Part of a small language model's weights.
Size: 5 heads of 64, MLP 1280 squared ReLU.
Architecture: no biases in attention or MLP, untied embeddings, normalized queries and keys.
Each number is 128 + 32 x the weight over its row's rms, rounded and kept within 0 to 255. Layers, rows and columns count from 0. Numbers have three digits each. The size before them is the row's rms in percent of the matrix's.

# layer 4 MLP up, 1280x320, rms 0.0974, rows 1097-1183, columns 240-319
094:133168072138174132102173030072173085113147087124139149091118215066136174076106138112057134173125120081117146108151055111098118186109118121091121091144114136095125119151095133154114143093148089098117138080152147075127085143086090229154162113
096:186147126156089102140148163170130122119135199136138104113174077139075116102105147093086148125152074178147157164129118132085112127160141110178117159130148066119110146150236038161142146098093094098146132120212124120162143110089177204164130144
095:133134191137120127146160099127153146111156128124117156208071116160102124056176158135191124117177157184120121126124140097146113112095088194095086117136122100152141108143158134198152151028156114140095200096132136159103166136177080099157117157
101:141129136120129139164119092105117132136224140109135068123088128085058109130140104203182132201111103194111113115149127151162121125184145158136126116141127101129188175134151171138112157091142098166088138062143135112100133145134052155153115137
101:102137119138089150139121120167178093101099124155085113153181100120113115124184110147135149106124102129140132138095150131109129177104128133072125113118138126089107111064174102079201093138163115138148157092092132121140152119123143149114079141
109:093134170152093159107091092134097141161074167148131110106119131126127177097171088162144101142122139093106138097127149101091138091095147126095096126138151063105130096122157156108125147151157152144062138208142132162199124072100086155122182137
112:115090130124129145152113140172095130153090103141144137095191149134141159159088079145109070081087095111087132107126156157084170116077173086148086054129152128168155130113134099149103089085045097175091137139164125104176102142121141124088146080
108:102072117105110101087124125140111117121192135121109101084120106124106158152195143100093156082093127149141170128163128165100192105145166131174140140098125094182203073116142170162144137117081116080123145121126151126168182067135112134114087119
090:150083078109125144153079155121134117136081123115098104178156185122122121095161162114143118113151119178230102134125132166119116147090137181095119105095133117182125163152118141102156123159131132106074141107158116127147133160076086112083101102
093:088076162118140065112149127101139110161083109142103159130151091117156131144076215097097144138099144097129120184091183153118109064092148114113135109161120117132081158131150170201133142080163092160151148098153134126199095137134109192101149210
095:095180186126135082151125109126121139109120099139136070118167124142147130085149126144131084114100101110111129146095162163184147116117133091083174145175148093126102125173176115146129066095115119113070115154133117147134122055104073102110109169
097:100096091137166156099087151090197143116103085125122162136152151115153112123105146162098102126086088129133126086143104119128138172151167195125121129075127114147140127181155113117097063113145093116086156124131121154122105132120095097160131171
092:216090130180140149080142138098116132098131091098129122132123112122165106169133113187112126164151078169159115146104146145113046212128103114087091137140054116121121132130157098139135123138116169191141155112121123124144164125093125152115159174
105:181107123104113161143112118173152168108127137126134122113048128085122131102090117105125186113151068106181148184109108090074151165147122146078142129127125087140163134178141147107127128141172145071155151194070109115085141130180154153181097152
106:144115092121145157101155136176078151160130123172086141148110147126146181159141141140169136120110128125125132092177138129043093110093130193149156090165185165140128121116149123146152091147130161164066089214137106114143109120128094141137113140
085:099135130126150167116117114163132046126144167140126141149121081194120131133133131135183090123171094130158155162054126143115124114192158127089175092098147121107120089117114102141127199196151100131134164092149141138104122114067120131179149139
091:143149105100153187149152169112156140056134177103184204163168096163111142081086113153072177143148115137090112168106152149173147094073155056089126118124096095141081167136112076179126143097159105159121150084172072158115110118119085070095147140
107:142122159146099163152084141151138127141154092123197119059111095125120121142102165214170168084101120158071149144133118120137082169128096086117117137155096072083101128085142121177141142166161119068131120071108106156099103114123129099101126119
107:111134139144189116128175045158082123087058080168149130098121118148125200153122117187162108137116104205113150108132089121129066114132135126144113134124129162094188131051096074120079127126105104069124094114096057120145132167179164205119159106
116:080082134084067047132126128136134108128085122110140120131115128140121142161115140141165145159159117117126060129133107131111149126102116141141171168146111153161162163145132160101117125107124084143131112095179172077183162131105147151154136074
103:142149113156126130104151171140057154090086109080114071158143101123128123083119150115176152160133125118090140157147136126106062159149153154112098136144113106113145111127124142139133144118158144164197076184176142171118144099114143156140111144
094:099196111127150149158159108123135069108118127120148106204134136106179186105156187160161136127087133186126168120145133151164129127156121037116186114138172103117189169158182175156095106116156155201147126139104127162135170113102103123133115176
107:145120165124133160120060085115127193084070141130126171070168128171165127165093167135140150157133108137101145114147147109128110106150144081168175110109095118112075065108185102175136146133105084171127120134153124116106057087099085152137104103
104:148070133079140144161133163173109154106170140116092095129159153084109133105111159096219107124094151162173168123150132110179148107093106150111144082127124157149167138137105174124155118160164155161156108166134100136147093111168073222096082058
091:179109102086137115074135112115129122086110102130140137111128128132151128132144142149174116139123128178125140134179154145176162182145152151130122161207170158131154131086122137138108131103175131112114128125168114121109191075156165178076070184
109:156128106153128047131115142144165122112114121115163111116097136126178163126140117095120031088144168088147098148138120076155129129123156116133188087118086116110058159096079130110149120126156154110105155073147104117110162187147172192151157131
112:135124082140184133145104111104152071156130147114145174087140139124149116100110164109116182123099119083124117074148152063214112116089098121077201190130096141200106061176108157153095143093152059123142187141145198070198131090121170141088115122
095:089139189168157104083113159121119128116147104115125066139148062123131095114140115121134113086155116098110157071108137102183157155144116098064137137074145142109076199154129115130129125153128149139172117069139118139136131134038114137168124193
106:135166123155140121132046140166139133118125121148157124125093150091110178141110145145171117122112131125131096132085092117130153103108106083144114172089136115140120100077096200126122150097144181116120136095108164110091104112099144140106111088
084:102163176166139155100097124125151165119140157148128105153106135132160164076117193151125101152167136137108137127088152105140168151151179139117133134127130105138156120162144098161072114089174110141124118132122094142097091145072099108141132156
095:115163095144115107114182097104142074212186203117107106061131149146153076198160128121139108169151144110145165117114138135092101113089200074130150103091094111149185127174083089158127092119166139132138147112160102189016140158150204165103103093
096:212108145125109130147128194168124104131117137159198115137102134163111126141135129145173109137149174119142155120114166127068111154123045136125148095172192066151130097113156132130069115111146107114073153164161163113120092172113140188138110130
098:171128150203143110100133089152184144131115083134149161075135155125137131090111099155113137097089130148129103117093097111118185071174093115101087082158137111194135153118138164106119137102063143103154162101121136078120119153076121166102109116
093:140079177151135095108160143106149148115126115157136134161115096133109118170100150104069132115194078075156077135159176113062129116095115114131111109100106113120152110071155174132157128150143106119157143157104143087120122145127096157200117193
103:027153049152142133100093123099098100113150095132163168139107104090067160175142103178130132144131116144103132130188182129088095117092122080095077118141124121104126120097092111074062142104125076153136120115154127126142149162139125151128125126
107:137134153141164112092146122153171092111111162138103126083146162130116126117109136079067148131109136106154164205154148183222130150131168171087135119179067147113098116178158160111058109129092103132130171084074128133107091128141119103170121136
095:088136164097125115145170193157116129176135116155104102103126149123151092038111091131153140087176121157101113126119069121186137161158178085120130109140163108166187119079185175138164096142118110114189122096186089134153112111120132138138180172
099:121158114155153121133155151115110149142096161185160135108125127056129153120069134135145151130099110079115051143124133185124203100189115098087162161110106166116118074122100155148118150130141141138184147157164148135082098157118110207130124111
096:144200149077152125094140098160175173155170097115139079064114143107158103090107135173154126103096124151142060098079159151114121111092095109127114163166126072109139095188074136142121111120158143057114085118166124160046113145159125113190145186
089:117113138121114101170220120091091122139150094104098103134143147103105159135143143192087171144131117140129150127136088144188069114128145124140118185141146150097114076184185085084097155148186135097121133175104106101160172082051186170089084130
096:112130155161130157160121135133149117130121176081148059111150154163124141162145104147024112111161072140087070132108145155087169113136194213146106075100123112111148109168171087137126136126129145188110121127131135047147121186129132184118168083
108:120081160132130115108101202107110173145114137087166173175210191146116127158138107166151039111157130163114142156094150047116112143110087112115136126129144121168110117090102125144123094103143120113063092087137096120133117142078102080161150159
104:139093115140159134104068180135140159137198086142165134083141111103104098119127142073125135093125173122131095144092196067145085122146164122092094147132133184155168172147162154139161157167127141091147155105129121151136121103100128125032119150
085:117123132107090157141197105156118113139126151139155084169152124120123127070133156126128167164115096167138176167207184128123128134179151121149080098190181117142173115096081120155142173176134113098129088122164098123121132151159102117116140126
091:116092126162151165138126132119125112136152152141084126125160143124145179124169166121075073135149118160101179166128095121109112040153138150084158170109085140107142095146151056096080081187174107173144120116125185140135112121105085192140073069
100:044190091146073079085139127168102127073127101104141063062124146129113110167157090067136147125102155088102125175073073104096120103135205072083143125104125078140089157042128128113124124114128076138083144161127130100119144120100113121098104099
088:135159171160159187125139181165119132100093119110135106145144177094156129146112112132129113181149099123104109114192086188142081138104102129138179146129088142156127072149120149110123147118133076081119135156091101094158125114115184146125206104
101:138173113127172186128119134171143091131153122128113099153138112177129201107146109131139054141117105133126106095122122109111104135156049128119133092186108103114167160102107133168119116147140113154179192146169103125127182120158115149141088157
103:113126125153148152157160148139187132155181053138104089143126136144098134135134188163138066162116139140136140184128143168131140160121155121157105098122130163176149109152093124112135154144086079099111167095158149135213115097169151098116112170
104:141112074108072161092121128146163134098101184106141157116130103102162139154087168098126094167114079132120118125175126063161159135116139105110123105068149152100138084128145101140135087068100146122143124135153124127113073091159124104143073105
104:141130148092143122143074191113103117086077128139106125158130106131136125097030122179099134109126063136115182143139158144119059169062137149117161128168074139137121148101168121136117126156094152131086155094121153190159140098122110086117106132
094:180140136091102146159198129129124078146161130152162214126063062088118185170108114139127095122159143153151198171174094098117093102178122113188157113141146092121139163131158100097121138131161132137110121161078088111079162126032167195106110148
101:103160188110108095161125145102144135172160109163155170135145182159081083108167121124115119107145036076157104129167184106110167146123189137073068129138194139157138182085182120149162093092112123182097121116113102159141100148106139133138129120
108:155142091109102122112130124126153061134037162114139125145138126134152097103125140093149137100055130119144111181063083132099085134119151081153116098111139113139149138155084156082140105128104121124129122168158124144138067070109110112203146105
102:113164114112113128191160111138120156110129152106138114097156091167104110130143096126114086125151133108104140126125133116090181089171112135181166130061138157147167107153146103158118141171179151138151104149172140164137160172121112122101144143
100:131113162174143149095178105096145152144168088150067136130109121133079138114104146112114141153140074116138125121090084112075187143184153148077136149137104080080162088075142129133136110132102084095058065160160185137142156148172159165134118113
115:215085114158094144182114079205138150119134119197149171136204157124088119126152132167136105157170083158171120108123097116127123111143155128058102198151114144098171114122148153092121134122145156150147147115190138109117163129157139214167147079
109:105188130108154165102156130157124112101118125110128075151099154077112100136140179121153138120137111136069140176156048166186156190143114088113153177115148141116184065057090123068185155152182156116150149115159152115141155118093124113116110161
097:125126111121087137159163199117133136098110162120109046128059109092139129072117128171126166204141088183126084110174105184140111085080092156120168067154111123108119128145156165172115086180162087087089129166152152135119149105117056161105131191
097:108145124118146141144119119088127179171103090093096109120148096121198122145153086165127111140123110118090137210111134154084150141126115180096133158080093137116107186139090170095141126134153080130107098120167133138098111144168090112092052134
099:126115090140186176129155120119080107145131148085176167120072093143143212138158166106143181161108121154154132117046149098095116097077180181071140140133108124123125122129077186097091104200149109103127131135049149075099088164092154183123135139
103:140131104101186089173108122164128125129061028139115143100125112145085227159105130120127153103137194146128124154121091094083138146110117081110151163076104117122166175187139117111174132137113170154087158187150109136151086125155054163153122124
101:107124079125167151128165180100112115123108156070127115054080040170117120183138151141136127190095164107097155155106112074135077182105085117137120136149144140080176161093173102126131168126169142162138104125138122074117153081052145125147092096
087:105153125091132110108149161053088158167127103132121149148091115188162187061140136122113070187124158165200191112166138104122122167103148160140222092135178102088095118125181178107164138077100098138096111170194161125117123147140167076114186159
099:164170153154085132202147116111102144172134164126068156117073058168118106189117123181123098121133124100130134177127097150111166077149181159133099169117100125125126141095155150148116099154132121107135135153173077116079083148031148167138148123
102:143116152141125125108081087121214107151125121119128161120149131102131160139103134121131161101097094099138163147123086180124154170129134148087075116072160148091127175122144085133180127163081128161120104064062061144140132140056106137163117189
105:121126118148154187156196160110091104117123093116168139123134200204104150131084130115094118117173152151181127162119146119132113161089173117112159205093086152142142121099148127145152109167092142088104090104152100084140177139071091194094092135
103:150169153128111132087127089186130163099157144150131101118159112174156141109130175092107103167171122162108107136132130088167110147162119072078123140193175110153125167148089134102177091133063151112125130110139128155196192167061101112066099107
105:113136100168177125095090053157117088187161119134133135207086110104115183179152175110121147140135123139118157102167164117182163116183130108139092121145070066126137087093104146102080124124155151118129118160127070149117117133095161108151147102
104:143126150181135124119134076155110125135113146166134096120124160150155113099129155114136167103105116154142121128071158140136184111097102105094122108092075148120174168131121096124102106072122063171120126107085192111150138102065088169159138100
098:130132043115143102092133186131159141108192135136088126118083118146092141123108131146040117135142091112119162181182154182186166147123106076096070144123097072152073096100130150116132171099103078125108111094121107093140085173113110156147092107
093:149130130099166091146120099133096087109145088145116047073146120164139161091097154137159101152112084163161111143168082154160144102187140138115137133150137185078121133082130136159170145151141106142129130104132114148131160084150132157078109125
099:122129159103111195140104099099148112151133101152105172070162210128149138129111165196143160150109119104080138141129143194080127163109142079127116089105094104109150173109129098165091078118130164151125071139161072086072140126069117130091167148
091:130065067171127125125099118118105099043140103126126165104109117116104124120110129137171113143120140155157122163122168087138179139159141123147114118144093156097211090125137162149101161123182145137098135127146137083125122110158124112186138161
099:104153113140136199146117108169128144129107126149138163119140101072089137097081144196148117090105105121104142117127064112121084124233168119085153140139071121146186124192196107096111161108150097129200181142176216116168137084099120158113085075
096:165088153200186173141158128126127104126118118173136176101129155138138112115108145088140112100124104240074140125137117162078135162138134110154090248094103184142157110135120081170150156065119136169146156155137150137089166143098067199169102113
089:158104137135094153092099129131087084122148125145145118112183084148188135128147105157110123088151068095172144118126156093155104175183210110093152090188130151153102155147078042069119127162146109150168116144076121132091192126130099117151117132
096:127149154144102141112097196184132095149178105115123119114199131134108106080147172151141126173078135111156131123145194063143097111104166114107141132151091157168120112108105116089094155118175114159106127125144146148149092130060185173137125184
090:075089137127128098060131129114160091127109203188162131149148066162146140069135126136126140108119123137120102153103099129109207039081105115117114118112146108162162109105142160119057141159138106177093133139108127114156166146139047139083099135
087:078120143162175167093088109099104089086137115114126091098106132194135172092105096125122075157176073160168127176148173139141116194102152131120090076114097139105172115172162122086120068105131091060110124102160107157144121097105136144105170147
097:157182071162122161079089096180140122121114141147112121126167163152166216105083161180170159178150138106202162201134124100145122125066165119140110164125100121169156127136132143160121118144143148168117134142106179111156188105122098108067175134
100:132092124149150113197121054105128096131146164119088141085156194101126202142132088131128134087081100127030084168086079147099170159134148165129124142114110092207096088130172126107165129133018113141075130150140112107145134165164103124139131115
100:149139166113163190134105115110113054157141148100117194170165162137151143113192059056157095080116144066201093086159139121120125158101123059128145126171159154105146194164131107105058149164145183136090097087167122067135147070115118142117117176
156:161107083152131189130131100125097089096176157133144088119165133152134117074076184178109121151140103080149105141196127073115091180158135105125159148150142119067214122089129120125135169098139123176096154143136189108105162087139163097156110164
104:160139143164156187112117109149112093125144098114145156153104065180181065169162185080109124152099132143104092160125128122108161110105080135086174121084113159185102159122147117094133126090174146169048133142097164181136126139158093134166114112
102:150112074160138138073056149118122084109047161153120063176105123135113146081188146142158166074135115113144157164054140069131087091189136117126136143167158099110160076103129111127082123135161126063154056059124138210138121050132129155102165196
101:144117120142092150164125115165106159124129135145118126195119152063086124178137194163135125139100127137189086204084135130142153187136104161105051138077134095204133104179197098065110097110127122149113143130118140101131135097154076094116057119
# layer 4 MLP down (transposed), 1280x320, rms 0.0886, rows 1097-1182, columns 240-319
106:136114088099088108162118136140136140164145145176169136169071062117095169152132180099090102095095116133130106114102103129204120172130090062142092175089073150156130102167170163151124137117125171159168083095196113083060171128128118124049140158
108:134118127182146135097126126149165117153144096120160095147142107162167099091071131104118153105204083142106147188113155156092121091160139120127162049103186130126085149108179146101183146111085183145124149118108134217206114121114183123176140126
099:146185163088095112138113136085181190143161132136123213122089151176115133157143112103130141144147160105116075160097128185173132127091164111192116118080086171113150105153151139135127189083091129099092106119064132064156152160165099096163178112
104:156148112126216161114150154135130140103089144122155100134041131109096157117168119161115112111133093069148160106127138132146123150117143116089104073078091170107107147122064112112129146142142130091133114189106178123129148099117138187128132175
096:168147106118114136102107148169179155125098118141082195099139156163135136136121090105104145206117129074140091137105095116140112103156135157117134142079058149143119141077095148117137106072105149118127152104118136118186119101094097104149118126
111:209151137120159116049145139149136142134111126089113164157137137119130210131111126122169104072085125124127089130153145115117116128152140115121102116099125141155084126150117145148111158171178095146079185185111124127163091124083108182146145211
110:163154116171154076150112128173077162135130137080153128078218130162117131114107118163131067107074115167137120105081106098113136149174101156112184059104126106110159133097114089108156151136143132128113098187106152069099203127097105159101169146
103:147131114075096157137170098115151074147154071093091127120119121184182087107160079178120138089123177193140134111109063126105120165127149071141151130108129150081138159077100101163125065079151087147125173138141153179123143128127105128148143134
101:165130109086136111174095127161103168109094160135112084186109125138094209140114126123102163153142079172155142106147154163149145101105126131123123128147077122155088125146158192089172088160102169087148088061159155118135208222152137165152139091
097:097118081089123097132163128129120134153140121195136147089184041138172129120161141145145144109131157062114152164167148143144126191084099156102184134117137114171154150131080163148104113243164125142144088116131166157106096098181116152142123187
091:101115108130115068117125130098103076146096130118072083186017113112126175154108123113098120109130129075148151094122174162114139092103054140164109079129138128135118163096106154138093159158115124136092151117138088172142098132142129137118188154
107:176128162142136179149122141110193138077148182150169167127155143157160078149060097135097097203148138185134039127149095141131104110136156129146153109160148186131137207165098128138142118148124180162129151143103128171125084131088170139137092120
102:124172088186106129113114167145148173173124114068145195130162141105152129151073115168130084082103097157081106128128109145143134149105084124135149116138184130114103107126096104095168132095124129116136104112133111149121111126101179111134109102
106:091169097082187131145130178135093136125173136159138149078086121093117118148053091093124168127131112072134115131097099135086123136128089112206160107177178158204163081157083145114143132147107118157094120115142106115126110130151173133145142146
104:136146138119089141137121171105131183092059206061094111118091123152156113132090127186100112112121127115195151103124095122061166121176108157088149173118113196100132124109106153142074146106098103117091177075113134140130062078137145155116131108
103:106116147101111161170183088164118127113139149150083141115106093130084124094127082161130114141199181091140150087137114167122126093140129119101163137100113157110101143035106133175076085148127158126123164124097143092112080145078173128102130161
079:140134104089129120129099175104095088161104157104144153150093165147108169177116122110128161086216109150122129156122150190076136130112120197103153139125079192080118157152151138082129108092150104140142116163140079112119140112193089130158161188
096:107167141143154112177102134064146122117134156113145047129167204152123113102155201155089084118123114121123126144106143121075136103126164136120155153177114106122110138071110095172153112143060075087147070182119120169096189126122134154120069119
104:097178108120121099092164128103078113127173151128137166145160119108111116150142121170070143079124074183085141127137125105122080117099095102094116138146133126155180178111147180117156173101129145141153142108139165082156099127143142178162151169
109:116192130127095063149126135154198098071060179144137160141170172167096193166137143123106104095124130132128116175057135114044120093108063137137097067087154119172098124139106097159095196200090131111113153106156121079048128117141152100141120164
097:140147094123143087120095126148083206128117118073096169116162086130147127133129121122139171187163125097152116179122170159165112088118146168162108120116163164091146195132147103128109159144092111135159151102163088133147155080119136148120140107
099:103147111111177123146103070086109107153191124072136152124103157128125161182099131095071141139194073071168122150122126132087142134098115105148118164113053133133165132172126097114134123089155122129100113157122174055154107100091124167131125188
108:145117168166111058149161127158142186110043155112103202089127113129101138122151096115126145169115124142139139110138149167160093115121118120166139128082103122133159130137102113147150127183155133107187099131166155212190123117158082138130099111
090:055121193108164083067104105166141033137116157142098106195136142114125149130153154140148133152113118117096104129130177107130120134130143082128132088213052160180156152092149112144104130089124086076082144047102096145151142149139151139131137211
089:115183132149142116111127134126121117146100152093120136172145096123130202159158113105101135106107179169130169085075173133049131104101131072097086143139073089098050165111120140079135136193133142209157095098124134126158180185157120178129175179
109:164126086117150120076107066152114158134047109155084142159155084105081149083077114189136110154137152113095083137157153167115112124125136130188157119159118118133072153082141097182172102056097125147088154101111160152106089154132149138144110140
112:145090146118163104089137166087141169076091130122202165153112179106119196109173127163131165130091119106110180139118142105168088126145126129118106111085130171116119044152126124155087141154163139096099182087094099157062181140154135113137111122
085:081124112091174094121115127067110089123147094056150104115126153147087112144157158147164063083140095093126112111128093125120169178110145163143103164123124191147091148073095189144079156153125156114149149084081134143185128170102159139163164177
105:104186145138158136114091166068069067128137132179115152122158084147146127137116094142176077147142090139091087079076125146152171127120137160098047183123173115128059122120084093115107145173143167115165105092103153108156094097173153078192137121
086:143096145135117106109169132148200158083143147140149145132141117193115113084137124083108151147128115142044136126147115114089139133116121160177175103146100152120132152071127138211115134131084143110120112129066152117127092143122144116106120129
098:095177145160170170083110162156172115146186074148136120109150142131163093105137110089138102124135072187077146136102106140130118072161144117145179136146132146169062092133109117172070105132129129125136106072144130114100107137171124067150143120
087:172082072171130122168093147125140128127156159137141174129106100125075130176089142141172100152156117176119113083115158153127085162132078114080146116182127140131162073148136118143104099085140176064182134077100132110166097103111172166123130127
097:124184160118096147091135153156148166140131122128099147127072102118200131079121117128121163113166182109159109123103103188079129142092098100112101152124204116181106146121122126076095116101067126081112147089091138092114099116173150149127161104
091:154164151098131087074169143136172160133108099109173186141111089185085117139155080153112168109172173121215144111153208137083086048132068139111184113089156096081152178140158183104130143136106119107130112117121120150105154135083149128161170132
106:135142105094075124155107127140064098126173132080186141162148091088143128126131097135149160107077146140109127146120104172127069069162130147137091146088126108111118117070105094123171108057127104212074136149161112120156107145147095056177176086
106:134133176106130152142096184121118126087152085146099099137146084132185085057102173153125172103105103142170164144072104174112110107184153156090177157171092132134138135180111130108086107092176061113135172055101090155110077165089153087153114131
091:150170130139157089113162128193113149176119175100111103145124103108156134083147150094128118089137175068128182118118110142115100130136188138170158134129160081087081145157243103119148143126187126097120068118120156121144101179085161128084132060
108:148141104098138071118125087104153090114105128166116171113135118121151089103094071152178153096113187115112177181183149155088161102102116155129096075080135073121102165158143135091109106234172179175134110156116131074135153120193142173091137133
099:172128054136162133117127182159145131123166122205099082118156054187188116065124151145167100125120149110100132147117128125152133098054148170132138169103064132155168130083139150143104150108136192147145116149117133097128101129115102158111140149
101:116086100157118182137126091082143118094124106122188115137148117147073090117145079190180114090191203133107146110106111097183089090120147134226131130121079103136086120121157182135135182185055151148111140121104165164133141106100145101125074065
094:133163148145118103127187112127140110123142105095090175093109098063185096085140121112076102110160100106152146132119148165143114085078117188135116134199073139144124207112145102106142156051115194046141141141126117114135131095122164125144176088
101:176161127147183079115144173107169137154135164105161128184083152109097104134150112120130141128097124119091147194108145139106134174091126101108073170133182111159171130114166148097077153132160091127120146214153154141118104163112136095127085103
098:163126096108142152135112166109156114162183184117079099118099081101088128127204117130127132092143152164181098151192169074160181144169224147124151095188096192106165190124110162122125148133169167150100143123192149129091135163095126145141157109
089:103211123139146082145136164086113127126153109117095102112075152120089128155099099129139114113106124161117108157088143129137113104126138137115146157159148047145082154126147141136120096171078079091102167129113156154123089170112087095152124112
102:150155057121166194103116122155174132145051103082119108130128148114072160136152124125151111090153115141170082155140089178085119127068120145100123154135159110113065202152133142071149177161100196137110082123220110123115110138160094151159177113
093:153150098152150120113140145169096151158107109122094148102113127146151117140085057095129125146135086108127107103107133168150210108152196107120125151076112151159144097126122119184148119114119048047121156112110109185123091077092095091100111137
087:117172108154135108130127099168109140108112133170114121126088095114113128135125149142154189108138168147146178137085086159109080124152079130117115146101023096160108111157139050116168138150121102108192148084119137179184131133163120170085159108
107:158216130134153140108125107169106095136152152153090139135064155106123166112104159119135114136172091152129181102092082125083156101111117173148101094169103160118121072174135148142134119136150114120094162218153061158123157122166108086124142100
103:092149132115070114109210100109105154105177105119163159097137121135117132127104141099169120113126161140078126125129128094050135108104138146174182168141100123112135141121149136161137127168140147142082206129137115122151077105174106108122155114
105:128168113126133140125065151151211146174184150103174138142079140176124114124152140080127107173125146107112132182129175106135156111134079144188114134102105157036113094147065131095092179134164108093128144122177096152090110172162161114157081078
103:177116121118146091090115173085146058117047132147190126160139159184144093143091129125108115139169130157160184118084130163139114196111114130142155071084135141117073182099068151130088138159100111101117168102119090146150157057145192145135164146
088:193104132141110083177136146141100116100078058119137126145149170125095113093120134145118103123184165099070077164160160150073088147172180221138147097158127137101129205116172138087163098101144114152098095200127108123124150103144087177179092060
095:218208175113098126139133143135125161088111105176131170127081131203025143165122102125135081115141108129155169095109127145112183113143116157167160132172110134152142124083082142149114093109107130116140144128134123091094135124150127108110121108
096:122099094095173106117160122159109147145119123145139156123049165139075071184117143081168144133086141108156149174105086136128104183070124126103089119112119145137118045093114090146146108160108114175117185163159107149120141129080093130151128176
101:136143134142130156136142090157075105159137066103113153161149119091122160161143118160111136158066169113074135126072133162107150137102102106205138138142108151135120163152106112101079111118100192124141123180002120119164166205089160184122134125
100:119141128135179073187127151133134173129155139180096210090104081172088123161109088036146089152137130133083114097123186122162143140091154202145121137121117135128133167177155125065103158106154080095143139129100104066153134116108147163127173137
102:120189092133143094126144173097065139092158127099063090158107132066122106150153151110111146103077118109129120158101154133146130138094140130146209106122145068089077160129210175120158129152087161133076109097134136141162118150148141092095114081
108:210144157084112107083127135128125100115154158183120151026122141177085103085120109168111083116111085140115077177103116150182127097180131099182133189139131141110158086104121124141160197098143126113096170110111120084091100132095098131151114091
096:136148117125135107143087158123148124082096146099048130141113169140130119101126112160147191112146090159122126140103118115115098076159164091115217054123168143153170141176092152126099145163105092095114127131143099174103124194129102152116171151
108:111145081073102126112167105165173139157139113189063164145132138155111185106197131085145149126101180093133123157097128157154068074159090141144158119093048096131108080097115116139111177184183103132108149156106131104168146170128093161154113132
096:199089120162164155143114095104120101188107117171118126115130158139163106124165148091165133135147104123125136109124152078106120043178098120124142175059081124028122166148074174118084074155156101072106157131092121173114152136130124140092161105
105:123177135124161144134146158113112153091098133112122148099122162122136099160150110132132153153060130112114123089166099153131215153127099056164188138079144082148099112077155177168128165199068174151176144143141124172138190094091117119153067141
088:123148140106113077134111118135079181111139120097138180069130158123152125128099103116125121122180119141161128173077109168134145167108118145128083122112142139133061119123167111086145089129088118123098126115150118155031110142121116086135165158
084:126141151157167107133081106153197132131099122182141198166136071156109123085122162101118101122084147131208141104161161186124158134125184150097174134112099157140118102124133087179090159110086155119108167187167142148155136143157108109087094170
090:132127156145085143104120091173125110143103099118158137134094176168083196129175048130146100144172145157115102190086140178111210116160115085085097151073163121159133148124028126083146096152146159182172092079115120172109173169117114102152162170
107:136152187138150080108100141102130104066161140164206133131140096134074160112204098142092091066133163141091143178141073133128092103171147150145123107126108169070099136137154115111088187154172100136178124127112111116130105181085086094191143143
105:117113172145165157109172145127084074133110161089128120135111139123065153094102128116137091137101047204154127101114071127155090149136095100128134130111046174148110093112155097202132082125171168083107101163164120126113076111149138125187130169
104:135123106085127121175132107164060139102139090126119172125094141117116144107125196132229103144123187119116128109128134070105152103088124150170121119126044142164111090150136157123149161163173118113127151089096119082119115155085138151103139152
113:213199154090131139080117160150177074131140138109092127148111137135053168140143078153170121173149131157090098147105126165180118197110179125075121140100120118140080089142083120090130110168164173130118170177195130124079122150143167128125096090
104:115151134118135112111108115137157158148120170138115130138101098074164143098063057129161128129071119121150125111098116119067072097218081149122106113121139140146098148144089136066127133159154132157188105122049206129101125138130127200127150072
096:170115081070131126150110120122106122087148182155088117142105207134110186104167151155144126071123173158147104099164139141102179096139111079171126180146120115108139107104102148141101126158148091099128120147024098107202094095136106093117116097
092:169074104098131219130135091091143118140143070120181136216118130188069094190141130113104156124205125114099102067154121113159142057106119073130152138067160150115067153100126125069112172121091146105136148152153144107074189132116093162103123105
106:081127143082097140183124138140124166173106086217105148062182096148160170099140112134115160079048144120088108125119135183136092114094131136169102091098026072181126143082096102127101144105185103161138116121105112082093125164071154161152099166
088:084154118123103101083134119134148168138108170170149177109194119177165112139122170164136163152127161117094131120073084126099097071129132080063145125121121190130156123130154153105086118108072136099146122128106095150130138146142135165109075147
095:105146148132159152151108159178045094133160089124094083177097102102126089136115120084147122148126136171137143121116152160127143165179153134160145157139049105132112144124118130120104141110154132133139140119112141096164108153167150119121148140
099:097118144068149154184062119103122081096140107089137165163096109176158136146090109141147101131113138121103110130098128136155140142124046180122144099213136135122089108086181177141145116161121101126114091136121088205109105126091111109124090168
092:172134155122108104114150129161159158082149101131130111075100126116153141155137094089045115118105117123137109096156115141109106065194131147153081144145092123162125111137082124101150095239153105130163140137067129146174117176129108107163126137
090:088153135152111062155181124148077116144152122107145083100096115091088154120149153136114141076121162119138098120146112135119126131180143143133164120138076142099052117153161144100112120079127081159204100173170106178125112122159107138069140094
100:135158075104112171131165141162160137134116161171153108177126139065068089122110115087083093128123113113108142145133141147157165137123120155144161151125110108160140101178155187119100122119080139119097105120161147127149130086122152125099163143
104:121108104162071145133112131174184079148086107164077146166112143161122203099186064124101086133090134148160124145124169145109152152125121154135103127111092178143115049166154153174146118178170180141087160084116071155181141095106195105151091083
095:155147118117108084112112129144140122132136142146088144131063162184113075074064149129096117112100116133149120181180114167108122095130109185138093087110073112089104126051172125174138128145128157156180105136136169118118126131165138102058112193
087:171128152120172119136096144130158141131113159121114096134098132173174120197116124107173161130155146134088046134108153091092098113080044070122140151118112102093084103156063165089112107151118158132143153111087150110113202160127107101124128145
108:109086147120124141078167118125162140134146107106080146176091098156076121162159166129102151105076155121068125144124101122088082140138110066130106164173144164094125108141114177107147188146083142085156123137098178137164180095070174095097145153
101:154165119142171156123137090090108100059107116130091038128209077051155116110150134144099130115131123074157166141171144138148134208181160128090134168120149094104177134136090080116109156099124117127153116137147200117129156129183111130103151167
101:154129102105140107089144118150111136120196141135121147146145133132111079147154125098135153137110137113103132135074109172155129113138091083115127124085119120087140186123128107158085092107140124145132079141128109155159102133137099170157108098
103:142162105226128117099082166127169123127069082137072121170099149135165130157181049105086108113091170134144109143038089086113123046170082114118135126128035111130155109100125153170078092120147209115157123119135111161068129105151121107096100126